config = dict(
    n_layer=11,
    d_model=128,
    n_head=2,
    n_kv_head=2,
    head_dim=64,
    d_mlp=512,
    vocab_size=2048,
    activation='squared_relu',
    norm='rmsnorm',
    norm_place='out',
    norm_eps=1e-06,
    positions='rope',
    rope_base=10000.0,
    rope_fraction=1.0,
    qk_norm=True,
    attn_scale=0.155,
    bias='none',
    tie_embeddings='early',
    parallel_block=False,
    extras=['local attention windows', 'value residuals'],
    init='normal',
    init_std_qkv=0.0367,
    init_std_o=0.0367,
    init_std_up=0.0367,
    init_std_down=0.0184,
    optimizer='muon_variant',
    lr=0.0131,
    lr_mult_o=3.0,
    lr_head=0.00671,
    warmup_steps=0,
    schedule='wsd',
    decay_fraction=0.561,
    decay_shape='linear',
    final_lr_fraction=0.0,
    batch_tokens=16384,
    seq_len=512,
    doc_mask=True,
    z_loss=0.0001,
    train_tokens=154300000,
    steps=9418,
    dataset='wikipedia_en',
)
Each number is 200 + 40 x the weight over its row's rms, rounded and kept within 0 to 999. Layers, rows and columns count from 0. The size before them is the row's rms in percent of the matrix's.

# layer 8 attention key, 128x128, rms 0.246, rows 0-50, columns 0-63
075,144,155,267,220,204,164,152,226,184,219,259,246,238,234,247,241,173,190,199,130,273,205,227,295,163,202,223,188,157,143,170,183,123,219,198,175,79,186,128,258,232,232,159,258,134,255,225,204,161,215,109,208,219,257,258,140,154,239,274,209,233,230,141,189
083,260,204,164,135,209,235,217,212,183,203,174,132,200,210,257,237,189,174,221,281,204,186,156,251,185,213,183,169,240,208,130,254,257,193,165,190,239,289,272,206,169,213,202,191,271,153,164,179,228,234,263,184,262,242,141,214,188,182,145,179,202,235,191,221
063,266,265,215,220,203,292,240,195,167,180,199,262,140,251,202,188,130,216,235,215,228,210,195,195,236,196,146,208,200,195,109,236,219,181,137,231,298,239,222,241,243,221,213,210,182,279,233,254,156,247,228,243,171,164,145,211,198,159,175,180,163,252,228,178
072,212,185,253,229,206,167,221,204,141,164,127,79,283,202,277,213,180,222,223,252,191,164,190,171,226,142,198,175,239,183,219,151,273,283,196,241,267,289,325,235,185,193,123,247,207,196,240,94,295,242,263,160,253,158,176,249,226,156,213,205,202,143,220,215
084,199,153,226,212,240,292,221,243,234,291,222,225,240,243,248,188,126,264,257,235,263,175,207,204,161,198,185,186,212,185,199,235,261,128,202,245,243,170,181,193,208,164,224,277,217,185,213,175,156,213,226,166,208,191,224,194,165,170,121,221,209,197,174,233
067,243,154,208,170,275,195,252,196,238,149,127,123,201,221,202,197,187,237,206,245,241,183,263,167,198,155,134,259,251,144,254,212,240,169,233,202,292,128,250,180,179,245,182,229,203,159,251,208,204,228,222,154,205,221,227,198,245,195,197,127,167,252,171,219
077,213,207,254,161,221,185,220,180,191,279,199,179,208,238,167,203,197,225,189,249,177,181,140,176,193,253,188,221,191,198,228,271,166,272,222,202,161,317,196,209,194,139,136,229,210,177,240,214,192,191,236,211,124,166,188,154,203,232,229,180,145,135,188,209
080,193,163,168,258,246,250,172,220,164,168,262,153,158,219,213,105,192,224,214,151,220,256,233,280,214,120,193,180,219,256,200,114,228,207,175,220,258,184,201,190,165,241,275,263,238,228,203,208,279,221,172,201,242,307,239,198,182,218,196,151,167,189,238,174
090,223,214,236,204,172,213,151,160,209,219,217,239,204,140,202,195,186,217,187,258,92,237,175,284,147,199,218,175,197,239,167,223,252,222,211,185,157,273,251,180,196,176,201,252,294,263,215,189,158,235,196,150,190,94,169,222,201,228,241,187,192,261,268,194
081,217,186,196,158,137,194,121,218,191,210,173,214,157,240,174,166,184,142,145,169,145,267,291,171,229,190,285,86,200,299,145,214,139,207,240,173,128,256,252,126,245,281,135,232,190,196,201,186,180,190,177,238,198,208,191,238,171,171,201,232,216,174,152,206
104,207,203,238,186,79,170,178,111,166,234,191,148,208,195,251,234,208,169,177,210,223,171,282,222,214,249,191,233,194,185,198,201,165,235,203,237,300,187,153,224,328,163,213,257,277,178,231,226,203,222,180,179,178,214,209,157,170,165,200,186,164,176,193,215
104,185,206,182,174,239,223,259,233,185,167,177,261,150,144,158,199,176,196,184,212,179,240,235,142,185,282,285,237,205,200,209,121,126,233,236,211,183,163,174,192,179,178,251,169,223,135,150,144,242,249,231,175,181,176,174,211,204,249,219,170,195,192,173,182
096,140,245,204,178,99,262,270,199,125,190,194,135,238,190,211,260,195,225,241,199,193,152,234,156,223,197,99,145,186,197,247,218,153,209,217,186,210,129,136,270,297,131,135,129,146,156,215,201,148,180,195,199,177,218,178,164,184,167,178,245,189,170,134,164
103,219,122,203,145,227,260,209,222,191,174,147,235,194,180,219,218,190,155,166,182,214,157,246,144,201,187,167,213,253,168,179,136,192,251,152,183,202,225,241,226,198,199,219,265,143,251,119,120,196,228,202,139,185,184,120,311,164,221,184,248,184,186,231,234
116,175,171,177,231,214,252,188,227,233,227,169,189,179,190,184,163,190,143,279,227,244,188,194,177,184,149,268,185,231,228,273,243,258,194,190,106,165,186,206,186,115,252,176,216,221,202,192,241,244,201,187,227,153,248,225,217,247,175,170,180,216,127,249,157
115,228,201,250,311,209,155,197,159,220,155,163,135,145,227,224,202,206,217,183,211,177,167,212,145,254,209,156,187,175,171,264,164,229,244,255,236,172,198,224,144,289,156,235,242,214,164,196,148,162,138,178,158,201,169,213,198,229,183,238,260,201,249,253,251
104,166,195,226,163,228,184,192,110,154,235,187,187,167,120,257,133,221,159,211,238,244,176,140,237,218,263,159,152,157,234,197,228,166,170,232,128,213,123,163,223,271,248,192,218,150,190,197,204,119,279,166,203,170,257,134,181,188,132,246,166,234,133,214,212
100,173,170,202,271,180,183,165,251,191,207,206,221,276,127,259,163,177,170,239,156,207,232,166,148,229,191,182,178,227,176,180,206,274,246,207,141,188,241,249,168,195,252,196,159,186,159,152,202,181,213,250,288,169,226,166,250,94,239,238,216,201,228,162,131
111,116,176,223,249,228,205,297,149,221,208,184,211,182,212,204,204,219,227,237,166,251,139,186,219,291,252,156,235,191,238,119,154,203,162,119,250,222,276,173,162,144,209,265,219,175,166,242,182,198,171,190,183,139,220,214,234,228,213,150,167,205,228,131,191
105,254,261,232,206,225,165,182,174,209,192,178,185,144,197,156,252,183,173,215,201,186,110,227,235,193,226,208,179,195,218,265,248,188,168,170,156,204,197,131,263,161,223,154,173,169,186,172,202,231,245,288,240,195,209,193,152,228,206,134,180,109,194,217,88
113,210,252,115,147,237,195,211,159,196,304,126,147,121,173,130,167,141,272,199,111,252,217,196,250,120,247,238,181,139,220,227,190,190,201,180,200,214,181,205,174,242,198,216,134,172,203,146,189,175,230,230,230,242,190,153,196,270,145,219,202,163,227,190,206
126,169,185,190,135,156,164,192,145,215,153,145,219,164,173,230,207,219,202,205,200,203,194,221,185,243,209,261,172,177,179,198,240,224,141,150,251,245,208,150,219,230,206,176,145,165,192,196,247,153,196,164,256,161,275,234,196,149,237,248,259,195,146,240,241
121,183,159,177,189,169,157,134,189,147,270,136,155,170,137,177,127,243,135,239,192,177,162,226,179,229,143,161,121,131,157,176,142,200,194,165,234,218,224,112,171,191,207,132,190,174,204,187,185,109,213,186,173,195,218,180,114,201,164,189,244,255,160,226,234
109,152,203,186,241,229,91,218,254,166,218,222,248,192,156,202,129,135,254,185,158,290,224,140,207,229,132,218,152,187,213,193,189,194,195,260,251,156,237,258,225,179,228,148,233,162,232,234,219,95,236,151,175,177,186,278,202,206,235,176,175,138,207,179,202
109,218,198,197,203,165,261,195,205,220,223,197,250,176,226,158,256,227,221,220,223,212,264,139,172,150,193,260,186,228,246,153,166,155,202,230,194,187,152,227,175,130,200,162,252,203,216,236,204,180,185,237,84,276,210,245,171,188,198,203,201,194,171,258,220
106,204,207,312,172,165,154,164,204,216,168,248,143,272,289,188,140,144,198,207,225,220,210,220,277,158,216,136,274,203,185,126,195,200,179,216,158,206,190,224,173,207,208,216,220,193,192,258,189,239,207,206,168,196,175,193,188,184,202,237,221,171,202,175,173
119,199,244,238,271,134,184,157,188,159,166,245,238,218,202,236,253,179,236,153,183,192,257,172,255,190,143,233,185,229,154,262,214,229,160,217,212,191,170,241,207,174,148,197,260,229,167,189,166,232,191,159,259,81,192,231,261,161,178,191,248,215,162,209,201
107,216,139,139,164,185,192,161,228,163,163,216,169,157,187,241,217,147,163,175,212,226,198,251,194,189,148,202,196,192,143,246,118,242,264,174,126,256,275,185,201,219,200,213,202,262,217,147,176,240,226,203,165,263,205,155,320,169,206,161,198,205,207,157,269
111,210,173,197,204,157,201,166,156,183,230,160,207,172,229,233,183,114,234,204,244,119,203,251,158,153,186,179,196,176,183,180,182,196,223,117,179,84,242,214,193,234,183,244,115,255,182,225,236,158,200,218,153,200,242,174,179,192,185,198,144,221,218,181,189
114,219,204,167,256,166,164,146,243,191,186,173,225,212,201,167,159,175,201,182,163,132,178,151,187,199,191,247,255,241,260,172,139,188,201,249,211,257,197,217,208,193,218,170,176,202,213,183,214,192,161,239,201,167,217,197,171,188,265,198,180,226,152,319,139
130,151,206,147,211,236,230,212,144,249,195,216,146,179,182,231,208,185,191,163,212,116,269,243,251,234,224,161,148,147,230,188,203,238,226,142,183,275,236,219,202,230,196,112,214,224,130,136,255,190,183,188,204,244,222,181,169,210,142,249,199,192,165,191,214
113,200,195,77,199,259,232,233,210,225,213,274,235,227,201,156,127,148,240,257,135,287,241,189,182,175,229,225,261,214,174,251,210,246,187,235,273,165,176,215,244,173,135,161,216,245,213,234,143,202,241,133,308,172,221,127,235,171,218,166,157,178,198,194,148
075,258,149,165,170,140,183,180,192,240,229,242,114,186,201,223,192,221,203,155,175,214,212,160,220,184,189,181,210,229,190,93,234,235,228,182,130,209,235,203,163,172,186,223,111,233,271,157,198,177,236,190,210,220,91,182,227,237,191,183,172,223,232,250,156
071,164,244,170,233,177,183,170,197,186,187,208,182,231,190,212,178,165,189,235,204,176,222,198,260,255,287,137,198,177,252,185,108,149,251,202,177,89,127,166,203,192,200,241,184,192,156,209,170,230,171,152,205,193,208,143,183,205,235,200,208,173,212,184,218
069,272,165,210,184,149,192,181,190,240,158,180,166,208,155,277,205,184,214,209,203,148,158,215,251,128,209,209,133,204,196,134,247,221,223,129,138,293,165,168,190,200,241,175,234,227,220,153,193,159,234,208,203,148,182,175,215,202,142,181,160,161,180,244,176
079,184,243,151,205,271,197,181,146,172,160,209,237,206,173,147,180,181,155,220,148,241,239,237,220,239,256,192,203,191,205,239,197,129,205,242,150,98,90,163,221,273,220,192,164,153,164,215,202,204,184,152,254,152,196,177,156,171,234,160,216,228,229,147,170
066,262,215,163,219,153,200,158,171,112,197,224,216,187,135,239,227,186,176,189,189,218,224,225,159,215,192,221,174,216,242,135,133,190,211,159,251,191,211,151,197,183,230,243,183,185,186,191,231,194,205,235,177,254,146,150,192,222,188,310,204,184,210,213,188
084,128,216,151,282,189,247,206,113,96,247,219,191,168,193,149,233,179,239,174,212,196,224,189,208,195,245,220,270,179,188,201,146,129,147,207,180,151,188,187,180,219,183,201,218,194,231,224,218,180,218,244,163,185,203,255,177,224,193,201,198,210,214,139,264
072,219,193,255,199,228,226,239,177,204,247,163,160,161,198,232,218,209,167,258,254,265,144,209,204,148,240,147,179,149,99,216,222,275,210,202,144,244,209,173,143,201,158,228,218,294,237,208,248,124,166,184,194,183,146,218,185,209,210,181,141,167,243,223,208
082,266,223,264,208,179,227,202,177,207,241,239,183,121,167,277,170,150,204,185,232,127,176,161,158,240,218,240,167,253,228,222,214,268,196,168,258,219,228,253,184,159,176,243,254,261,201,180,207,282,222,192,218,207,175,152,193,194,163,260,177,162,183,297,212
092,222,237,150,241,221,115,191,233,154,186,188,238,181,174,170,175,207,233,212,177,196,187,182,200,259,213,200,236,199,181,263,156,205,205,236,138,127,228,277,178,136,227,238,123,138,272,200,211,115,239,223,221,153,204,228,264,209,160,252,180,204,196,209,192
088,224,254,237,217,186,257,182,190,170,184,142,263,191,233,278,175,222,222,187,206,298,203,131,242,196,210,183,189,198,205,124,226,229,225,196,181,213,195,195,168,121,205,281,198,208,229,201,183,272,180,160,237,151,128,177,225,207,216,147,214,226,214,235,183
095,122,227,218,144,151,170,192,226,155,202,242,235,194,235,263,262,200,236,120,244,210,194,197,201,177,196,224,258,146,192,210,165,65,207,190,267,166,182,215,153,260,141,206,146,252,207,261,231,197,179,181,148,198,173,180,165,169,221,202,222,218,270,169,228
099,229,173,102,134,253,214,156,207,281,231,226,259,210,192,108,192,247,185,208,172,221,192,234,183,187,187,268,192,237,175,248,148,252,145,182,173,182,216,255,189,151,219,168,136,197,219,205,180,196,196,187,178,169,265,186,227,229,181,195,242,225,231,197,282
088,200,183,215,221,209,208,170,196,167,205,120,173,155,206,240,163,180,220,201,152,219,286,272,111,260,237,209,114,205,254,172,233,176,197,199,102,190,155,150,142,215,173,202,153,160,189,209,195,280,248,177,268,202,312,244,202,172,144,200,229,203,168,164,262
105,158,154,201,219,266,265,159,215,217,162,201,211,172,172,163,139,140,273,222,122,173,203,233,169,222,194,210,184,198,177,201,132,241,199,159,176,225,222,221,185,141,211,220,206,172,196,138,185,290,167,221,237,144,197,184,224,193,170,240,182,222,234,240,187
104,146,234,203,184,163,206,205,173,197,220,180,191,184,196,155,208,223,194,147,264,198,243,179,225,226,265,258,241,159,178,192,124,211,222,236,217,199,225,281,212,235,156,233,204,281,226,248,221,143,189,269,115,182,171,280,283,162,230,215,243,194,218,235,230
097,151,157,241,127,153,237,233,214,180,283,209,261,174,181,205,247,179,234,138,224,212,141,203,218,161,97,187,125,187,174,183,217,197,200,199,206,157,155,150,231,244,145,222,184,248,215,191,171,191,177,111,195,121,149,147,238,205,187,298,248,195,154,114,159
111,78,231,188,202,251,157,214,243,209,198,251,187,180,230,196,177,187,216,232,243,223,171,239,116,254,184,213,191,265,239,223,263,259,145,211,238,159,180,179,170,219,171,262,190,221,227,288,142,197,229,199,154,308,176,209,250,183,165,169,150,187,239,218,196
106,219,150,157,124,187,251,189,211,221,211,208,118,171,185,242,213,220,189,187,194,193,270,207,298,175,181,165,194,120,214,113,204,207,232,193,229,210,231,223,157,255,239,205,223,160,213,241,208,203,170,145,116,247,226,226,205,172,195,237,220,220,185,239,224
109,215,170,142,198,184,246,245,185,198,202,234,200,171,235,214,116,196,90,212,277,185,222,163,223,191,222,97,237,229,164,179,220,239,136,104,170,163,216,161,184,191,250,196,197,185,168,150,180,257,191,155,205,246,209,200,259,129,145,142,225,249,201,144,181